Weights of a small transformer language model: vocabulary 1024.
Each number is 128 + 24 x the weight over the matrix's rms, rounded and kept within 0 to 255. Layers, rows and columns count from 0. Numbers have three digits each.

# layer 5 attention query, 64x64, rms 0.215, rows 0-21, columns 0-63
137083169093173178148121150167126135078098173144169120078060135045214163080152130087033188112193151055105125085128082133131103135200114093142187147105146212137156170157100188115230030101047097
143109144141163121130128146109137115132121101114122129118151157113115124138121146146120149117146119122112130145135118130134136143123112157114129131120134146134131131125116130130105125148145103
104141126116093156132133123150119157107124159138147130115087115101171117107129112091100139131125133117144150099111153149106084147164129095099160138132126145108115157153104134105153109107093129
151168125161109070131158108117135132141126095111098122127124079190105128161110110112198111133102096174157108136139170129112115092106125172124087122108115097121092099109136110166076165134168137
121112108142150111113100142095135109147132138133094147170160108156101130181105127195093094122109126138139140157135133145130153114101123130136112121156143128138108119137125135151078152151157151
124146150108128130133179151101150110139081109102159136076158117116110132108141121104179129129138160160114103098100160090138125140121140145136164107133127085100151147144125105148158098077114143
145119150137178095113099162109131112192125103147120133151161113148081163168077114154103121123119082136095122138120087151143164106078118128144083127127106107151124106147106100161085179166142101
152146126170176080136123155069158111175103083138087147148161103157120158154046132177115108111156080143125133141114116127147159130099097146106099129130133110173151092130102114171091175168141132
102083149130124136106101179131163180131131131131111162117138142120118128148135142120085129143139147131079131105141149106161144142108136148147175116126121144106189124125095152143170082141145118
121148129134147105106070120073123147156147139126103173156155065165101160155129123169092079132103104161109060120138101081114145133099128138172069132109118121173099062137088101140119194119168131
094163128126093139096120104143147157109134148131152154112122098155126140174126131090118098117092158144155106120118115135094130137118137142172118137101118152132117096147129164129156171142137166
153134151141127100143146126139150118082143081112106119140109120127163149137117097136102133090144133138126137152134152133115128122128134101123158141163121117148155118136154116145094114081127143
114108111125137160132103134127109136090126114116086118128161158110103144178182122146139148168125140102143124126109144120181134119103121126145146114185099163132133131109139130100159156129168120
126105133094117117135180135158130157126157127117111132138138154158116120110160127143121133127110125131091132147117134121130152113125151138099120115117125133097161136100130126151127088094131150
137112120116155138125125181140152139153118095121145108140137127095126123117161123134115133139121099113143139121121112132161119134104087142167156109136172144155122168138127147116148130120100126
111143130107114150115121129144122111108119168137131113121147092122116132143129071125154124082110131147159109121132093133137124142123130102162092131084124165129094134137138146127156160142093146
129143112160127111129121140131100143139129137110128122129140126131107134148105127136137136111124111127135131145141124133131128125116120140095131116146110149134105130123158120135116143119148131
122163103154113070117123133083111127183127101120085123172178108196070154161076138153161085139115091172147135160116137129143131111099148156116077112138113093141102109119147085173083211117175145
105095136125159184125098136154143139100137166153136143099120146069166110076155122136091168122143139112088135094124094116138125155136127106131172146123143161147157151151117158104168066134086116
117119141116110160146136116142115155099127164143114125090112132093142112105170117106118137143135152116124116100103155103114110147136148102134162092110134131126116152109115134104176085105097154
176134125108094115127125138125108113130144122100149082150115116147133163147092109094143130142123069152121130114159151169103122112111146125132081099096116097112124129131157153129096168097147102
148145167111151164152104130197118134135106142168154147090119111110162169091101108102128171106142122132103105081100121142113082151120138112141123149104132125122163131162095136114151107092105105
# layer 5 attention key, 64x64, rms 0.22, rows 0-20, columns 0-63
145096084137126144091142111155082160109146110150105062124106175155109138173128164078126139126169095141140151098141143190156115101154156104124098085126090075130080165133176172101136121145090149
161120137122125148159144160125129098099088143119122145110123133101140120119153118101123132117137113091105105156158119139149138122152124114117163130136130160138154168140123128152152121125091126
113148082098111156108148114152109109143167115117111077111139148154091147102072122092159125122134124138133157142089124134119142102141161127169107114123130101094119136138164139126110138145125105
103133147137156103137102128101166127151148144130152140127138095141143137115108127153138117148111149138122126112157111069125141146134113147123150152138147119111163124162070102160124132126151112
118137178143170125134117150097140146156114143094149178137137092124129111092162137131117137133106178131099090144152109114138151173089096137106157162122161128166150081141082115139137138129127115
166129088120115128146158125134124129090099127119132114149105122153149145170081168102105124134112084131135151146105153205128118126139100076069078104159143078150129148125173102129115127114166133
126141172167146134122080164117167158155142163110130141113139114134146150110167140144130134142153143135113115115188115083160146155128134136113151143123135138136139123170116115116148130118115137
132136164156162084135088174100185124161117130115145181127124099135144135114145156149088109136110144161097091092198110050136174161109101126080151190126126134141151115157059075144134135073122124
141109142142117109126134162115161168153108093098119158147123097134122124132130175123055135106131086115111089100174105138136157202102137115089113123136095116170130109103092104182133148081118155
112111121136148156126107122119118136132159170126122120130111171106135135132119145131136143147167129132117110114118130116165123089150127136130151114114089129109146145143127163103131109144101129
091109103131123138123138119129090121134147133169107149119153163094123121121087137124133126143136136111103135109087110169135114111111159134138095162133116147083172095106107148146113097134153118
153126136095125090131131134159139110109154126163129139119147122158136128152120166135122110131140133137137117116129092078072105090101120114137087129086145133138091141148084100147144125117118160
130130143099181098164141119126120167137130161094133141162114155102128131148066116132126123119127078152140125137104102193164150130131115166090140141108146101143108126118126146114114136128113106
123116130155132126145113121135117120099116099139126107159123104128153115144134143138095155102133106096127116124133138128095082153122115110114110123143150128167115123100134109158107145133140146
159172122145128097138098141121108187136152117078122128116112135131121166131142119122133134118137145133173136138152132138125186151148127155114127140109130109157128108117120104121105155131119172
101119089116146151133100113106130138136147156158137142107113148125117143131126101134151126139153143122101152162091128139135129091117146123128140137112121133135155088149133142107102129161143130
146097156104158184132126142171125105111126175141133126096129143094137146097133130084092164119155145075102127123115097126134099138157142092143161122115103169128157177168114186125176074141073133
110142173140167126139135153125168151121127145123157183130135085120150129110162118172113107137107161145098115113151113090136136158109104139110140157145159139133177111154077086135127129120153136
170113115132080147122144142135092114096114113123126100122111147127124124121157118076137130116151114124124121139128133160122130104154153102158143096114101138124106155112175143114163137145082107
141139095117068116128167105140103136097122087136125082124114153168115118151115097095127117104129077135154121122123161165129097086150132115144112094120080125116085147115167148140140128128116135
103194096124144146110127126136162110152174160125168107149110146135080123127078137163141098138156128142142181128086129111139139114138112123132145135132151103113148153142128128100103143161153128